{"norm_place": "out", "qk_norm": true, "init": "normal", "optimizer": "adamw", "weight_decay": 0.0, "warmup_steps": 402, "max_seq_len": 1024, "dataset": "wikipedia_en"}
Each number is 500 + 25 x the weight over the matrix's rms, rounded and kept within 0 to 999. Layers, rows and columns count from 0. Numbers have three digits each.

# layer 4 attention query, 96x96, rms 0.205, rows 0-14, columns 0-95
527503509493504479460513497517470499498490509493473489478501493534522505489487491487505504496479500495515504473512514478512513464482483504527478518523513512524518508462525512539486508488503491465499521500506507480498499486523493491520491509513480514484545478485525544519462490504475527508
497507492495493507517500512494517504479522474488517517508496481468471491499502499512505492494501491483506482521492456518498490500495494476472520500497495486469478501539459506458523486485497499539496485498510480498505514491476509516485510485494516525515473501522497466484538516482505491481
513507527471511496470512475515487522510466510492486501519475534514520497496432491445545482481473553513486528519507545461509506493472503508523491512525518541531497512476517513520462505492493460497461536513506531473492504505545501472505528513553462501519533513503537551513462481488460500487
497504507485502517531494492500489503528501488507491485492481526527502521521504497520496511510496526513494525459491524492474499516516517520520502507477515477547518509470532513528496522528527506487538514492508510509515490510495489473521506502514523480485518490478462506514508502512504535520
481502503489496477482494477483516494496483480522509492539471519496462491469478474476486508480494504503524525485517489488521506541484474463513485451510532503454509485492501502484482495482503513487493508498496486482509483533504497496500525500492514481493497519538508504527478469523524472485
542534501513517499534475479513474480515550496515467464497478531526474495497500482533479519519509524514481523475468491506477489507521490483526487483477509514491528500506518504502488540507483514480543492522524490501515477499503479489517475524485523499491529487501487488522502484532511469508
472515504519493492490507479510496467440512529494507452493481520495501459498519495506524479503480505494519489517466486465472509507511490454512504506456519493491521500481501515523443469462489457492476491499538494497505532526499481506508479514489519520533463524472483497508517485461499478504
520471472505537393510529542608528444429492459418537585539579421551499537453466549453554619555518468443532424463543479472569590448487493633405521551506469485488553425413501515505519562495420478585472455474456495522420492427504533540513537564461443411430532449550435505609382511470466498521
522523500491512506470515507499481493482482499491482502497494477528516521467473531496503491494484506500506528516506495520527515456491508497521488501503508489501497471482502509473497487491490480516490518517535498478484492489500469503527466517530484510498543489486493510512493492503470499525
473503476497529499543482510500512510508505524526544477512490538461493503528490505499458517536524481499499494481476481492482476505519477524485518488500482484486483507519494501492487504508506532499517462517481499528504507545498529493459541479471540523515454525509489464488534513526529503504
520501509525502501479505492490510500474480477494497519490496479478481474500485480485511486497473490475498457538506464517526504503476490470468510522515510508462465490508449497475507469473503491526473498506500488491488529491512512502482509488496490546532485513535520484481519514489468489479
518485494497495498471509469466489487483477517500510523495495505472487483492502490472521459466473520485505488508535493500541513485490496454503478525526528529494491488480495508491462501464523478488475513488487487461485487511533501493499499512517501504521494516511532510492493488491465475483
490458486465498478468470515517493535464482509500501526507497453452518456481482481457536515469494504482525460524558457483530531455482479445501503516484501505499520478482504472463506474454503467535464479486467509470442507467546491502462514476522456482497462495515539512481440500478491487464
480581525451515537484492489467471462563526466518472475471439529526464542513497449500459431517483560535420569481501567497465447559529524536534469464522503516535460547509457504520479471514518505519514501568492503485567493518520484539499465489513528512542492532522444516502531503552512499509
498474501457521500429501505472502491481456468487511472550479522505508507490446486481486501484476519509521531507476495504501499490463467508524519472472539505491505480499501514507482507511506487497480492505502499482484499516505483483510513474474494502480540503508536537502509515484497512511
# layer 4 attention key, 96x96, rms 0.19, rows 0-13, columns 0-95
507506507524513512480517514512508473462526485511501534513501490505513484486525474475537517492496505518496472504495510508490526466479533482501493525498491533473497463487486509509495515466486509489463495490515502514513515490512475507518479527502502495520505511493486523517486481482490500496
472477493480476498516488488475508527548496526480506484490512519473512499512485513536487505479504496489503518506473495500490469545507487496505539466481508465515501508522473482510510488528522483523530517502467493505483494501473523497476518478482487489484484504504497467474503527509525512478
520542474552519493499485495481511487471537481497486517501466491500467528523519463514456542517496417505510462481491459519523471477478455525526477486521456504499491494501469517453515474487460502519494452524519491519468448499481481505493502487455515492472440536529462541493476500503516495523
552534496517502473494494491532489475472503480515480491502478478516472521525493480464510496531497520525490490498552510513514526466469510492516481527531479548470514482477518539476514517483490489504502462541525515503510476503549487494510485525519511488486509488508491543547484456533501501527
469414511449529506492505540502493488520470513467518498518519467490538494513517522527511500484445524467518504463481495513512511524486495499478539489470521471520511487515467463540486511509496472498503517445511510486464529508497531521509486499495480468505510503496492488468517513474453528491
529571506536511492484452494497495441479484439564472483492449520547472543486532489474491493563512499540486534489533539518518500467555523487543458526492419546473455508498523549503501518517460525493506471552517522476565508523578470493506480536539540523498493479503483481510505439502525498532
474483483555469546520484479463481496474534478519465483486473518457467499542525517474518457489508461513505503482459462536529384494500500462548478526469503492510527478509510494487523496481474501475482485495480444504498502497473497500462508494504539472514495441507510539455483482457477487484
461532525492499525501476502482510483500482510482483439492497526529485532552499486520499490566492506509458535469455545480442469488502501509556480512519527514502468545512478525513523493514504491512511486514504524545500470509513481504503450489482540475519482478510492491479531503541568504538
518522501510507512534508515505488506498503483492502479479509516510504502487507504489498492527499495490473512513491513480493535521525485483489481487511504492496503506502536504506489522481481505491511492522514488505513483526487475493496481496508512509470520513496504515521509514496505479532
505476517500497502481496473493493481492504526485495509517506485488528484472517496477521492468504513524504500517493505495506495525431520470504516498492511524489477489514461483510487472497505493494461487509532511467488537501510486509492481509510485508542489518521499498470500492519479492488
412469484456463526506505502480509537572514540494517484481535537463511486501493516549467502475513488481517523490467490500486461553502486516491532467479529467511486528528466475512501472536542491505519528470461481514486509497458524503481520476477480512482480504484504464442515539505526512470
465496531465490549517478480466503528551496528470536484472489528458484486518491525543513465470469502488486506497450482504473508548494497510466527497511526482499510516498437470505503514498533473515505531491473471516444522508453510494475472464476510491508459490478504505475478572476535511495
436463512473477492482526503452543559528459531483498489525528526486537474517477530531485494481512502479509516518483506487504480536493473509468532473503574450505492485526453478532508496492531491512478514469474471521476531511460539516487490496492490514489482494522517484439543538495497510482
484483522476497494504508484534499523509472508491491510506508492483490501507490508484517486465481508512536498500508529479509497513467513515518523500504495532474506511492490500501499453501496491496481506519487519475529490521523494534501534492509481519523485498472506495513491471538504490488